config = dict(
    num_hidden_layers=13,
    hidden_size=384,
    num_attention_heads=6,
    num_key_value_heads=6,
    head_dim=64,
    intermediate_size=1024,
    vocab_size=2048,
    hidden_act='swiglu',
    norm='rmsnorm',
    norm_place='pre',
    norm_eps=1e-06,
    positions='rope',
    rope_theta=4770.0,
    rope_fraction=0.25,
    qk_norm=False,
    attn_scale=0.125,
    bias='none',
    tie_word_embeddings=False,
    parallel_block=False,
    init='trunc',
    init_std_qkv=0.0282,
    init_std_o=0.0,
    init_std_up=0.0282,
    init_std_down=0.0,
    optimizer='cautious_adamw',
    learning_rate=0.000838,
    beta1=0.95,
    beta2=0.98,
    weight_decay=0.11,
    lr_head=0.00438,
    max_grad_norm=1.0,
    warmup_steps=225,
    schedule='wsd',
    decay_fraction=1.0,
    decay_shape='linear',
    final_lr_fraction=0.1,
    batch_tokens=65536,
    max_seq_len=1024,
    doc_mask=True,
    train_tokens=579600000,
    max_steps=8844,
    dataset='wikipedia_en',
)
Each number is 500 + 40 x the weight over its row's rms, rounded and kept within 0 to 999. Layers, rows and columns count from 0. Numbers have three digits each. The size before them is the row's rms in percent of the matrix's.

# layer 7 attention value, 384x384, rms 0.0479, rows 2-78, columns 288-335
080:507493507479458487575502422519570534504494595455547446492549536433493614455566484484453497483440475508473459461538490582477388539575512520499549
082:480432585457470521464517451561543531501502522440597410509517467491511534462468494489481579480446495507550489438598508564472464469535477526531524
087:463465398549560485469545487469460511495516471482499518387515440508532448554516476517456511545499600473546525497540508461492482473515518552471448
083:476518428437526541497502514521515532441476479425475586500518494577555431539544439496576529458483496429488460555551415519547515506528446566444531
089:515497497559569461534470489520510450535513474487472532482451600551490566505491521480467515494492478503599433481583532503453494443471551528531515
080:476548483444481430451527538492486507475460464611426543485523482410521432546487501550556476534459454425479471483551533477514477467515501508502520
087:455509500518599563467515485476562530503494488432523484493395460457460449489540513529525552492492521471545497461521509496492476534438565546574488
083:545445503539560498510521532513514541544466542572495487510468488464522551492481513491469517482502452535492572541491528473513522544561515510489493
080:592498488523499530441460514552474462548573487448540477499552513557504509455481486500440474463413511502570500531530492480418474475444491507515468
091:489521453472440517488479473544435552460534594549507502464500496365529502541501516505509536503541479518501537490417439504551425477559494496498469
090:512509535497542462427448531492470493526524528456563485517538563492512495470450550508543524480511464519557555426438500509490488519484453474458458
090:502549477459499449586467457462506558498509497542453511524513501407478519445445518487503409455461493509481518523462496551541463552530421512462502
091:527487479555493554514496503477469557467522510454472533502544570487485597487510496463469521522459522523481393536474571458458541455537494467485501
082:497478445567545550496428455503439532462487518484518399538567512488468541481506526501480483554435527494557495571576508502480500501564534528453549
088:534469508455488505446485519504491508424436557534487460522512494517573474553499457491548545448520461469431530486492425554598540549549529483467523
082:428439545529507357519466487495540492531523526555479489441509528495485583546478509499546473498489421495459561494480491525518544532478485543544517
088:414509556456491516444543489457450483490468442497499598487503489497559534504464444515529486511585474536489506480489603576513488507426546419440550
085:520560458536491491499576464475419474498482492513496535462496477597428446575509507505567451557447485477458521485467564463512553465534540444559470
085:554469572511563524556535562474555478469513498484472442511450463476472462431500516541546475486528536460454504442527491504448484532421574511459490
091:503485565481432470566497451554494457442440463580401503492497506556565507479453492493410531499496447581460510478513477507512548474509478524493532
080:504470482526526480530519477494542484498465462505451564491561479496512457541516535499513473485489450451544529514458475476543511534549494575465589
083:501537521458489489445575547436464495471465560507490493530485455474515433503515440506534528535474484492502505469492487501562568465533496459449555
088:475531499527470515508576474530486541513525405493511558447487487505453489499543506474590501527560501503490551451381554506586481517456448468512514
096:493614492477543475538506502532514547445450550526458488478561451527475451456521472446565502491496462512485461454536497524524484497544498520489476
089:531460504493511546554479474493509467525550492508538494481472557527454457476441549456453486470465462510524487502525515481460522537429510505566427
085:509449419465537524518525459477487554456524492470516512475551516494444531453525428515484467508489615426439488538449564419451500466529434556480439
090:536479544551535477548470434514469506552547517464534495467473500519464526517528525495429565495452424493575481525501469467485437520531531533572465
084:562470505469497534476513523466515475532508557509512524615488484494475518501502506501408521476520498522609479548475453502437431501511490465516499
088:589497464534447501487454412491491482474572556470448475474512469484482494537465569548442530527475496473537551574478469436483486470421467506546467
084:528529458530484542412483512490463521455534456461431505433500395505531475445480537473527463507480473460421496489412432525496494540475486513437510
080:430451487467570485469529561459473450518508502500518494467465519523553443537503464509480554501528468556450504490482580527462527486517544461472460
088:491454555390509421533477542503453506507502491556429463438556504449495558451370525444459496463495444551483486479498518529556532584546492513439579
086:547493486487497502532504491489528479453501516477532516513545479467430474474492541554553432455524571483534521492445539545448454486445539509494531
093:476550468532495456415482534585385529558475552458507492482470411510547428539459551488459543543549489502553527458505463555544452443536480432503554
088:535454524452478452510522441514424496541539494506495450395506520511512582500408526487478537489512450496498504533438495483532488499542516532498532
093:552546483535557533461513580492480501472522497444484474576443532442454493541518521469552482550506538500530470546585515485499492399482517477490504
090:550552568507521447480529561497491474573480486513534559479487494533523402542539518538510523539510496522558489544548524428473540465506513478547470
091:508486542461484442502457415530489488505590523461520501425560500464450512495522507571448578507435537423545483507592478481534466451528470522480513
086:484448494485468486480552473469500539594540465578553503393513497407432494467447499521546528563457442445581525568533526408481509474451583490546482
088:480506477478510487476505470488511483512508516580535474482588490483500522477543550530553528489395475473502527497494511479522491473538486470478457
097:459429603437582502472473554492529467571478508445529535395537501542513491504533424481492500482494494530524474535521521545525517525445543461456447
087:508442583533430426533442493462502468478608503502481512462492485567478497478433519509517440501489529474530476449445578503493481446438449469492438
090:470569496574539444530552534468517487471491460484568529538472517481565447496538482481517484531472507498503561559499516514511512564504470432473494
093:513481492509616474521463530481548490467448571570542436534482420432438470506514537499497495481482546542505510515552504540462483501484519502502517
092:462475561385523508505465487477544517480488431477580405519467460431498431447437490479485466482559522504488517461446478531492466550454492497538520
081:555579506558504549452542445459457489469438429525505505518513481547484526501568481433519474519496480511551522561541569457530534436570518508427501
092:530525549492455502467472452505526452496570419457398514434558507522402447511531483518535489498500458418486472460494512516531459486430508511483462
083:505565465501471520448511514539471490520538484502506554534435481525476393507548547520565443545554509490517520504484517487498536477458483507514478
084:464560514458447360483488489482517493498434512534413538498549440480572494466467458473536424485516412453511510490477527526542496471484448462522536
090:453382517507571477461524531462522536545460558522536537406437465447509494469486436523492506545517451577583469516473507514484457584529551459506481
086:550504510453556475503536490473525540475503437500519417529489487497565522427457539553523515431522525434452500485531588510455478529485561450439515
093:508408554467506483432536515486535443519561397497468443490494472516488486499426436514517476461436535443501409463639479511476529490433486531531504
078:530486554514470471510463476542477492504527524477512444480564540501462604463445546499430462535506508581481517488442562473453480533524495440500510
091:509566474555461493459519489460531501545455450469435487497544484513459517464493495512457504459531489491530474481533492486559483590443492569500567
092:491517505499424517496514474465465497458482543477553479575499485504558545494440523537513535530468548472425554428448496509436519491501454477472601
084:526505465568484532468490428503528516452559502463492510512439529492487503541459521547510460480523473474514517498573501480473443472451495561508462
095:534545542596523475514467499539506462523572490452489481473520502517456519450439472518486465489402552500508438610529396501471506532430468554450457
086:562485543512450539522514437522508521548593419426504535492460574549508527470566494477453504487450561475456470475497575520474553453508455496495485
085:499488529516443496498498466536494510496563473520458549529497438459472442511513523512530416574485526455472492504402551536527492505506447493468522
088:557451464469525519481495476527463483504442560474569414470496491503464473538508506499462539476436494491532465466569483471518446460551537469534490
084:579514419513522531509470512506467526453479464413521490441499472527479479476513471475527532479444519495583467484535447499530479528469517500422525
095:478604485514491509499470448532546524498497513477462452483595559549506543508523497460506462498524428523482502554445505515540463527510433445493470
106:468570503508491447492482580576533498465537526472483508496546420513509553562495487501496542517552486490492503510496560473513501503538588500441435
100:502520462519536531510529522515524489467509521454560519519510429540473499518520512509514498477510538488509450445475526508515502503519444484504398
104:583503521465456529503516546506452551535562451501523430546488465529567553480456521513454434501469543513475463457473475513464490535492481525556503
096:478495547466518479490462539434453534521427561581539464607439435442486575424397572530440461528458458484481518525535545496443436508527570482528522
092:485526505487508549521556494543477568509451531453477512565539514486475571483561482442525566464541509508487505449595476522471455560457498493462501
103:473551449495439533533547498522525504434516463471468444478585448509476531546494461467457495478483487416475485468451537508534448429531561526566434
095:459476411454496562518500413555524499530404584521502564444446568470478475486568492512488515438459484505517467468564437501526528504540445541471496
094:471617462559509500522467460514488473461541490430455524528585450488434468500466565506435437565452510484463502486511537459508545429504562459624524
099:458541530555484480475478371490504511544484474569529505579493494494461495497594546509451529523465455527512487491470438544537522505564443492495463
105:527450493516488483489514469456480539483551483489509539478505515556545481525567501468491475505535550467490474538476459528484460530471448507515469
103:484494508442529534514485504517475488482417540463521439485432528525525455432559529525543502478551500539487495497425444511489521513570466478395544
104:471557538551484461497452430459478466546515474550568472441485462479524536433453508489506482534501493514504502530480514483496539554526558486544477
097:590481559458456500472511554455498492535511522463476481443388465497470484451479540524522427469621563511558526545535513519424413568463510517545555
106:434578573422486413488425451498463476457459471466558444527473430455504482495524474438536511494606496508467509521475545537559472555509461472518544
096:499523445567516549498547477517499549520434536492541444521467565424497480532486557505453499543488454523403489447505495515497602515552522489493502
# layer 7 attention output (transposed), 384x384, rms 0.0442, rows 2-78, columns 288-335
083:447461501469547440449431480467476437491521478549436571494497476436477463478414537502510509506449506474450564464526497537483554496488579546533456
090:507523498442530457531449477461546525465504549493568543446479530489499563439499485435480540594508549472504516529503445496523520419507467580514483
087:535484429584466505512532500521473568516479535511439500441524523541553448506599495496456494505467520554510409467462490517465485519524486561504550
084:495503523494490497528480467529526529574452491476468497556547503633505524497578458512462482468510523457494531468510523525484487526457474495506536
096:548496498481526530525562545467411498446460501523474557456499428492434490450506493509566537474493492511547485491487513509505527502542496505499389
083:531544498462476438541566502542495575495526530519464499536548473490534458535504522457476483448512530446473529498473548538479496514452548450572537
098:500477479575506515523529482455463475551500533501490531412444550481428434505485454535506472480526537439526550479533441502524553511534514473540504
085:478587505541491382416557457514384492511389501463507597576549426503545436466541438546570514488460527499510548447553542527525562529506520529545512
080:496487509589544545552465532497536545526575496474524568493481534511497561491465514458512527511615490476537509464441471470546477442497394474469510
099:503474466494570521470502499506480496569494521475520497495488468507467459504509477585508472510507491568415474434575508473500541466488577506490557
097:501564561461485429463555471494512519557555501507498519581524431511524546426505470536560470524534527489513551559528589459593574527507449470454481
094:456494502476460469463480456478531455502536497487503564512511462476480517449450479545517525446407484500420548510505545451554510561430558441485463
086:507473484457529572518497571491546563536545462509498501535455542485443525530433518465455462474553429461453482457482468477513474409479469507450516
089:438468483481469518508440487481554517511539542440570466467533492473562566531475497433472492490457506434511498493484473530448516475482541500488511
086:467481523429448511507482460515536532483490488501455464558526514532560539497491510481501474459486515504468623527518488503495526557406528546536574
090:478483500405460477443525445500482435466478444475444478516498481483531510468508465505541481512424554526498557553547518500535545500485510544424514
098:553432480520479506561547448509548557499485487547488464558552558499530523498524513527441505508501481490488467496533510526487561562524504447502533
094:501498461489530532534471554554522559485484520484443477531498491477559488544529516457454554528508479501529466507459440563452475489472450473544492
091:501494464551525534545499441531494443505487506513513508445445555470431431497486530514417529481446528492488473509475462502509546476552519535583538
096:496523472499443512581450504519520490463524486529503518467488454423548610492462549489533477482561499493559526529528563523466421496489429463461423
081:497510395579546441517544497539479502512456493517449609528509463511498429512500472564563521450433535508461516486535542559465533559476492473515474
086:490536470488430430566522489472566582546481575490510523535548523536604503563519496546480449517530485473503519474472519430441475517472445419539623
095:548465448495512485485500545457516540552532483514509545517490519536439467487473458556480476553552488564446469443543487505538494507524462512477541
098:494483469524564502514430504515494493451499567498485448482504460482450520461502525527414527495455493543522573506542446497498500547491502464522483
093:487469541551525490421509550508465416531531452532395458427458490429385521438470511471533505467506499510491510539526575498520574497456503560451458
088:445515537468533478477461526514472547474535477513502478493488514503480500531528448421495559535421531475509478513449506513498500485566544564506436
100:500451494555573562391509503494459429500473508490504514474510439482456488485469499516592524450502515483551452511492473548513531477547513555411454
088:483473529530539501462489457508508478497536540460555480428429530441557513466469503563576579439551524501567475522468540535472500512518564510522476
089:455457541484546512457498532531498503489569558438535441460502485415529505522434491490559478492512527436535577472415521488481532416489563526465490
086:445450509489475539558543479462571531510577447508455491593506505496506531506466474543481437404568464517509552471498533508516547517476493464466591
081:536468444513424489495567490477559522542453513544501452552561551567508471521598500507515434530505531523454463546473496488505474573457490552534527
094:479517458433496462525506434501559493503460492499468584494474491448563591447471493456520537448472547497439488545509509494590511506472529526474507
088:453506486543486471573462536473469499566486554536557485427517553410503476561447480499470466492439532493517481412458509485470543484456500524513512
099:508531492491489485502521525548482514540572520465441498512527468475562534514472507550548498469572494585476508475506514514529509501372507387532537
101:475506535446577469498491459445532512506495464456511493496509469507568600512483441457617537463520518488560450495513528516502462516568551504459428
100:526492487499537561516531568500472534516515590487537454471499501519471512561463490472456514517568476464498533516490474402519535505533553493540551
102:618526438433481420490565552486489521449507573488502526415522533525473491494566467485453583569557487556564498468477499473503444520493473475539483
095:544533520443427561520439524426499533512538564463543470472554444475512592512501547524515441527495483408532514519448524440506413483481417500450554
093:547488521510477505498553512492486560506522485423507543490467478424431502430526483471507515508517464446554403508492508490474501455590503474450462
091:448533529494481467477476452567521537523545531431516504542472532446517543523502479507465493522491519476516514513565559509527488471480480530518544
104:527496541537483515511556440502512476509451501462476457522552520542516522506539521542533441455475511526568498541480491471560536528494440618481489
100:526461461486484471519534549477485514454505508577491446467531485425532601485506469406468520526486545516486520557437497491504509518530484479432477
092:467541478577460493440491463484468479479503537508592457604565454508541459539549518495499489478515543581478489454511527467504485542509484475591574
098:468572456559486499514525530484466496529470577519527486439496517434444480525506509522431470446456507483506497459483483489560534577472559439571514
097:470473429552519552474537423456553448483498520514555490438451526557481503493512538515433475472429517549466462564511480489559549589515571522541486
084:487485493460465445497498494503454536440517503501557488521500516518575489499556515484413549544453532522518441508535505540500455499566494546476490
097:516458516435498406457507573453479519487567460520515466504482509492469466472459495488539503506497531469513459498428504446556400453512492549399488
089:588511500512500482485529516503460509570475494490491458501488472508441486515503444512463580538566532509466500519515535503477568452523490446483501
086:499481510489476521521507490563495544521486484461489575601551496587587551499512533530511479542508477555401594462460530479543508525462483439452557
093:532500495582472491515563474483496474521413557501505582499578493498533421473563508535524523475483526513512389481491481504517526610514519436505488
092:472480517516418530542490470454504503480510496535522498514549475468560522459469554481477480518445514458450520491445500504493489532457542491571596
098:469520517528530451562540535532476466503474424511396525435388560425508515466464452428487507481533521465531516489473467537527476449524448486507509
079:462503530443532476491440492462523487458565494521575463483494484426568529482435557440525525513518490504517430525431468527490520429460531531457467
101:474494506498466529529465442441563508526547513460527612456511507553560530429501532543476491498521537461523508540493517522563510540493483436464500
099:482460497401494429467455479510560580460543498585583535515576523448618526525522533473463476596482534488504522503480466532468501443519461479569510
085:504430507441541527480534548488443458469531524569479462432475476469472504466448494516527470500517449515485547487499527462496489477515517486473502
101:419470504581519573521466528493451476493556483462496499478562544468502529526510518477478452492452509504569523454430520488498497526511408525497527
091:486450493496544526489513524488425466476524467536456486483493503452407530539464502446525514488491507473552472549529495514491459382579414583457483
090:499476452502523472457579539500459507521478531506531493583507550543534475542494486457466478521497499494469506548531465497496546514509456498528527
094:449524474503516513522445547466553525506560517497501435408531490521598529527492516442459509513549562518537504518455461511468528498418569495531502
090:479454479587538501552487510498522480544563522444524530521539447530517505459452483603464507475524534519527521443477508475532542497488550497531578
101:453479561471560526418491473528566502511609520428519506600519484538434513483483526476534510462496484552505498492488480480586468504449555544455524
114:580594472423508499514525495482413516470530514485383450519505414488443473463461459442546516508484548430518537518507509556559518501611582521558514
107:546534499520482575527505518531546461489502581486451550521489492532445481515556531420491564504522476492504537443481430513556475443504455506558482
114:461462566551489481485465515541504492541564471506491475436513477439447463510442545467430506480511491492539608536550473555426569446388487565529504
107:460482444570448487456483471451491499549499502504537483489497477453540488486414534520480428503467481481475543563574502515395488428453530499503514
096:504454582490496459501544493463462485476496516554437403540452506531517516494514483501520536493515520533538552505506495502561442455509492493505481
116:525446466486502536548517534498517404542510477533431379485496528603457523531509513497449514529490501543455487525508523399542480422525572589490555
108:489417487506548535525529522522592507532477514468551593513509537465475482525556498615527451540474476493567400487514476540491462472538490569454424
105:543507547510497557431502570556473609556507475489490448474518480526523550504505458524448437510520494515496558457478537462479534464445490511481578
112:531533473549538536481514461500472410492477490495486526540536437501444482546542509537479463527494583521529473473507517457492529452453516504490512
107:504448525439476434478514520500485534474645443470479571520496514498510474451511450499547506470494553463543557522512489529505497490468454507467477
112:468483489504522498505417481555538504461532474566553474424463510440568451489492517530462504498517513456554462534498425588431491549439559476474460
113:432543476494536446478531479471493456419525529500532486463543471410558519528487560465485443485400558493561511539500521473461520476515528539561539
108:425488497591530503541495465538539499482489437457511570516556527483506506478482476521500514472500481517494480514471477533475578571520476442506481
112:536478489457479453542493403491490462494514390493456444478463481430511568500478574493537513525512503484512492619476488535519468495478519525451500
103:418466433549561527445525527579528453565431489456500503592534481549493481548495490605453470559481502493454491484510501508496591467421526519586491
# layer 7 attention query, 384x384, rms 0.0366, rows 64-127, columns 288-335
100:508531507458457475539508552518522547456481550521478572518470425502490528546448521521544551504520461492477465505559534604542523506465504507530504
087:507519461502485484530479574494499492447484558562454605468458509465519561537460520524522573498530555465489593481510562503547479499562537470551486
073:441520472430456504513472566510547590450470552529512596467489507525521521511489558492524598502452502476478509529509537539560476498545556488544487
111:533460495502493554437510429493482397486553490487517398529509475478466464442545466503442438474467439515526514527441411447458509516448522535471470
114:506455526466481550419480531517478437454510542534508400495534514539410448510586515458460472499516430516516466551442391443469493530452519540474469
102:467484544439431516488396566498529510469504555555543453462505523491465453513559520412489518490512449475474516538411465506478537484469492508514497
111:534464445508530486465460469456480523529510497590515506506520478510521436470530487532462430546477476539531425498471457484541488529420486475476511
108:524488530502574492498520451489490450515488423425467431522493475546469457475431515502533515494521453490536574581510535365539467503465569492540476
075:518527520520504489477500458506447475551519457527567400486532516534464480465550458515507460493548467502519435493433489496405467441510469504505489
092:501501471517427481549468576514564523435439551508465581542475474516496556527456518570503575470455507497517488519536553554584482464527518500521527
095:506486540501536521477522406504492447510557502482546402494503485508468421472557455446496451466528468545506461569492462453472506526483511498514484
074:501517510504523539552488466433554501519509463446537612512521515484521482503456506485528504496529555472541506424537520526497582461485466478536550
070:534457429503501484465583456554559452502541480517498507520476493464462478480506449533456527429555581493557505497555545526522475493498520506538501
134:491449499499446465407469510509480483496518509539514417526482535489445434510556477405484487523487451475459447542445423480487471536487518535497488
095:473540526433581523488454451519419569446475472522508471468516467512575520498469550523572485543494479494483509533502460510516509564503478510442435
106:556550490517536490458407468516529567516500591605550427484548494462519593471488521489443526551501412536436469464522465461501549508472490541511509
104:424451456517586492519442523511499550479493582518443525507487488461497497492547517537482480544569471564554501447516427470468458482523504513495500
096:555508450478372543597487462487530433535514524545518518405488439540548543473569534423545474502534445442478505523479482519393495512555468534501535
103:519515540492426542508486598508510475464480450507537530508497460549536428479555466514522532538572502536451526464521467521492427448515576475462536
098:555487476430537499506476482452527444511516482456474497518559488498471541499487480423515561505466462543445514430579537556452507462454484539518538
100:623460484560520522451527521496414511502502444539441447521503531478494524460523496442488554491483500518452499587508507513484495532432442444461524
101:466491529447502486494442480514556461508479434497555471497521540457508543521425525474512517515464552548515511503552487481499462556476534504456553
106:608486469515513463504607454502461508453435539554469554465479480579494475474522501492525534540580452567447482480527512461525467519531575456482520
102:564470481523454531460512512509549476456442498530544510466481494596517538486539523461478498512524536447463482388542573586525455539556495535522492
100:456474460546519441508564525467511505475475494550548492489508474543496500480513508537514463512462470462461431525492514537534479487628465508516543
101:460461496551463570483492452516542512469483541488515494530494506511479484533542471541525490494444462530506525524480518478444505487499426522473582
102:491463528454481526569473526541474501505479510524516445579541550517491513502529477501428526486510513557495542479473446480457510503550606572524542
110:521531469486467513433470588514494542458489522563471465449471465452579599491386491399510513510492467551470567560442544550494542510399500453500524
106:498524482542439579472474547522465506508521473455550513451530453574536481543505504493459449515481422527471526408490574501458485484428429492591521
110:528413459447417565426529491509461528504491433396449453496496516566483459433533502494496527449557502477465555475441464547576475519467411527447567
097:388496432514513492504495551452513457449567560486516417493496489501532516506531477469477535417510515565527501527493503530565451460488437508535475
104:513511601466497494482502541493478545393515451507561366501510446592463572486419510396515467486492492434529478522467472471533548494564492534476462
099:482476457481530444497559532541513453543550495474538547510467493494528480518514528472528526531563557483505555535521526466480486518414483464570578
096:531546581473454491476509440451451537456451624513433493494574476533486511496516455479454592443506448528482442520517478535486565493611529529496544
100:485488485460458518522514473534541546454497510519491582397456541477546508549541471395447521548572510463467468465545538510516478474512464436519449
097:556472525501639477567494477455380548473525538587509500470526512474527508465529521561523457497511519539449428515480447504514549532430563480498475
095:474525523533448484442512492419573471597467431496458493469532538468562470472460556459499482498458486497521472561468481433487542537494483523438433
103:497483519452482470482497480518474473586536459517585469464519496489461542479460564545472520465442389561457511443518474444533448465528551466484455
103:455543513547508487560514438527436512535415491472536571508474480602438503528515471552505459541512484544420471487572486459492530435492541451519455
099:478471483493507441490467435494435571504553492594489477383545458485471483430463489496525520510540570382491493532468494564534578473512494452464417
099:461459499506529410543539475422425497543430483512443371489513432525466496528442462584538471492464450502476519501463473534574471469394519539446476
097:527496488437516479512486537480498498561418478531463482480541533480548489476510422513538533512580422423470496568461508541470523479482478497594528
098:442476537518500540468517521470455534486520502497514430496472490441461450560577447567458469491419472495552495499513481497530556484450523513540537
102:437481509512491511479549481537539470549503466490462470537494486528436468470499497554550521463548394520551537544500527569465510541500427502521527
101:436550504507489512475573478431461439491421480553490550460497467504540587483543528443412495493477504498556510574523536418543426459533543439509515
098:513514486550449532518482516511492433512488435524496496457552468444470451577487504536477496512548534438589509439501567585491478532472495514504549
096:481508549524541393425517495530522513482515555487485567519491538454481586515476523511552583391521520504534470442533566476511527523560527382488416
100:531522538484507534547496602508453473523480571467457451500499531555513477504445533467504499545552529428438484492504502496495486483496473512559484
098:484472441445429530541495551522548429511497510401515515506525484538537464488429520486483491561562522527519504427552505486490428469488409533511451
103:472508514459457525471468447584518524394499431524505463452485485500530513536490478496488499485527486502532568487482502533544481504481433489459485
096:441533480524515475533442584447506519509501554538497422498481484502508491511448523529533448446454486550448422446496476451486514493542531447607549
097:458492561492472513444533444524483544586474528532502512509493499468539455448466470509462521445477474508522472547482489491493540527519486401551527
100:458453457475475518513508526541508569487499537514567497552564526526560485508447459499493496498484465584367470526510449524431466502504456481509482
100:553528533478484480461453455510513463538434544484544509480527522552490523523488500435521490533495466497548452543408540508504481513545486511516494
099:519485496547480475521487461491457531470497397526463539471527501528475475500540510574529534471509466487488502490496540508406495479443449453471469
101:452506501496484522483451503438488467520444524535550427478491479517463509461438510442506431529576546460459528492506497543437544531476547496541499
095:495535426525489454537494444518562544528508510520464486461514439436503535524550498489433495541534501419462485507481543568488452481547494457571546
099:547494491523502484510523512561495423488506559559487464470455450489470548520508541513454490469504459485506543494451590499524479517511446550593509
103:485499479550549548509498467454496542481418519505457540491501540428466531480467520536527490504515498571559549544514506512530468427574576500509466
100:439586486522441550510503521473577443494471469519508515470470478520552533503495512449551521533559528417391498520497549498452480535491522496533542
100:536545527441509459495572581467519497453470488535480486554548541531512473532519553505518551508573496532464511499502576408535498501493570506586545
095:491520495561570427563494462537445499495487439451492470489507489473529475554517477525544466483421476485464458477507537489456545556499575516485485
101:568551449474507483486535580484573462491460563487526532508458548544515520410500499503519472473551550501552586511497526547435478558598507429536675
094:524470509552503479439490525489469513558591511523521430577456529495494513508464530514524493523488580575458558448468477429468510414528528458471480
# layer 7 attention key, 384x384, rms 0.0369, rows 64-127, columns 288-335
093:511506484578460421575486457537551433492495563536540547495537453509506518584435539521509624489460499506466518494518576578587466490537555491503522
077:502560524544542451553515425569490501497451532498521494526550472512499495549485508544493532481516510588496479563518510589532469451464491453521466
066:506493445512521457505432574524532458547543443447435540527554472485490453470481478481438534500506517495512515400535475480469531472487517487496504
077:473473513495395490494519532442479424479477475497529490510472455514527473551481463559591490521478495450517496608401521527504513497443512556534494
088:598485501505462473494524576447519404460479523496465465498455448462586462503479492512534470544475478432489482546454552517550487524446530518504458
127:552478471517452475476484537439537401524453493504501495505522448503499469436520428479509495524470456439544411548489519566531463516477509531512513
083:484561504550433446475478464536517487474450565498512468587600510539619518515482480473482510517491441512469472457519557495454467457460446512468452
101:556446456499487505457552512489520412460503529415522468504439521439578506485493457496427468481448499541560494491510503517449574446485488487489423
078:534473485478477443460459497505419416484539552518415532536460414399537584572459519460514529475476516492516452432561505483444459441527513473502494
090:529543514566462424521454505515497410532493445492482498517497496477486519524489454417461587445488477537500529418586555525479499434492560422491503
101:482445463432435574431479571504554485474464484481533459485437527474519545449519476480548455528531438492535484601440488511520497528479515571454486
095:541527528577551488529538394491492569474483471509467510511546535552465530568486505546452506485502573555492479468548527413508477531589445430587538
091:467491505530596513576527517510437578513483426496475503536531525484476466601474530503484538442463510541494513473498550417474489538528484460487529
082:512500491562457540435458551480504449552461480480499500538529517561503521488490462470521456472512441455558410523537503588535518541495465577496546
122:428536498455528550543442473525504559467535491510502489547527517414461530487477519532492532498510546585504548472542509438444554489513463417523519
102:464476496491498468523490534507492561575600532536525506492516487454520529462522455473606496489511459498532565489442477499519519520498495467512494
100:467534494531517502520524529523520485475502568511525479442444544509469416487482463509556520487537517552547485492456442453498532477513547563519464
098:534485458508424522465471521534543533490476489559510477482517477469516455425521534501534520561484486477460491517492492571498497487490449519496531
102:482497528411487418444526467464513458553502539497493464449443516434536488443504448532520522491565543460487521509506561468415517508468475474480375
096:510468473477475452481508455531540561453484543510585544553503495525527490475528520486448428549470556427569543433496516523577492465485517479515502
096:496474519432505451530513444534485540498497509461433540539497559493504550527482443511589472524548515444438479455425483547503443529448517505519511
099:466525484479468514469473564487571456521580497488572469585459569530474457472453426470495540522432439535529523503436508545504525493485471499461443
106:505479527506529531504501400464567483486521534478542410472485523482557467461522465503541501546503467508441502408532500489428447520476508466494503
095:517482491570533509514476470549500442480435492514540495511528475481544584532506496477545535486536483488526503532562550580540457491500450500463483
097:559533503510537526486516396445497473453447462505442532493576415434564531498490463553476472465439503576438418585534528548525500448435441482443450
096:515403537506464517573508536471478472504489539504488535554510581481437519509492472464528489480539461496562450531460445523520491534519531501479538
099:484456495521473534454471529519524480513589511568515421449491552494512552485488568493548535506484487497459564503504508450507544537570595525540552
103:451492546479449495505435521527479521457573444447487466547508548446512484544488463536506493500492466460456495447474519602476448490499515449523531
102:524513475524388524542433555580585457506482522506514468514538504488500468476467541482485497472469453500532544450541511508471438522521540527504581
108:506463511437477558540558514561486492541523557425478484532486548507475504547551541516536461452485433524532511443450460518457481497480476567516474
097:554499474557498500527508500520476486505446552467510538520521492500420534538521536502455447541479559552546518506455464546548458516463424533440408
104:522390483468456576526473480508432459523535555454505513485519524479437526577439539517542582495472449522560553490468400471446483554498486525444558
094:501416497519505442481500531472523500468487489562492476506517491492495500495447495539497460496451484455533516518497517525531428436420503436439561
095:490488474498481536528458526545442514548466473499443471476475532500512542549520476424590528519547566450474486514553469458560470506454422552498510
097:527535542488505460520496504468535526511448468496519612512465489425470526483503506510533513483494505522488484481609574622420437514426462500423510
094:534509497573531570504525471463503500489499465565415486510455414566455534543529502524540419482490503558463481521498412459469489502543570521587434
095:452514507435516513527519592480522518485504459440488563455496564561491475499502475452477493510506510543492557492476550512377487592497493475496498
095:445446557447536447508506489443462453512475483551528487521508532478597483526543511520493504487520495556440483541460502476540513486511491426469530
101:453533535460534456498548410517509446416475516499448506490459439468534476561552446561421535487553543480521570518475568441521545474431446446512509
096:475529556464474508516496515513460556509482432500458443475394447460480544501496506607531510523566526441431507619519455420535547470471477515507509
096:523547491536546548437525503472505458451527475485475475443457464519538510489492492518450476494515559560502458544476455469537495528493558501577517
093:507513474537526515501466519480570517548527461427486455542491500456539528494475482529498461480536529463525516455580593529472512520481465503575495
094:487448504479527480493542467494520495464526495447478512537474500465551503495491446525525473531514510524472497560460460499482546502476525498499455
102:513493562466442524414404486455442520575519537472506473485535484477598513528523504524483488533485494598548518489506538555441557527485472489459449
095:539602496583549495517486481508462547542425481546501485529512447483535538535470421526508542492491550472522500444562473513556491520515520484498496
095:512505516522470457514457573477441484516506523509454517493465491514470465500490493527496513485564477423498505548461491514522492500497553484504488
098:458498525431520452466521518510408498606470495522513536547537500435462492521520519441463489459528452507538541462461453550525503511455593468520498
097:517501515525445492547495510537485530533570456473471520462479495426531559522431535499532467482556502482554488484517484562526501596550475502492536
095:558495569496457568524419528471531478475399462454539499472510482495518504458493579490503476477464494447495461477507456471532557521541461560428529
104:521485521448511529477496507495433483500490568482571410559578512496499430433541570478494491494510577459501510481457504456468499475495476526505516
099:476503498485412467486508481490520478558481435466553483547470448604512539475502445510452456443480540473469455529490509544545495514563592556526471
094:551526523492491479475501519479475573506472465466475505546459456502526519518447445540516526495566518475497456463576543489507493499447504510531478
100:455500585561518456506557491495505503557462471502508587522554484498514530526524492513541489516544477461476488550511561494434438470491416492431503
099:513477509529472512529519493528478458510510502548561448489454498538409549503533531479515522518484538508520538529423503506510459577511537568536525
101:546558519551507476513487491475564501444467476528547552564527431528480516485464523526471472486526538430519459482550545544430441480495483534527511
100:540456505481458585489461514522461510531588460529476421485476514528511473510471554415495545476465463544555503532465512557512471497519458539501494
093:476458440564474535529460534523528534562490514563483480456502537510521547461530461462464509561513461469430575473509572540482514526407512489406474
097:595503524526539472556509516470489486422446550512473539519534440464559591592454559514514505427520475474526505482526454448565476519517508508461535
099:486525493575510528526560524552499552572488527567500555510537486577500542495526494456569531464524470478520447468486439461543480538586530463509471
092:554531459485454525530457517507460428454520450482485448535512513486405502498458546511449501450504529533446515431588486584515475467503501473536507
100:564508416534493505515474497467468450532496529507512475543564508534550547552549503578427448516469483520483526511559481536479528488461481540487438
092:466509509414511466538467560507545510521523506499518463536416551493491478423481446498486492483547490535481517551456484503479534506510562433550427
097:531505404522476495544497484482514486460490486491415546557488420508547634524529462540461522507513540530493483522555580545519483512518503476532499
096:490456484445552484483494567525499479507422502547551496563473563474475501593524482531577529448539445544485456478421461522489500509417474546408565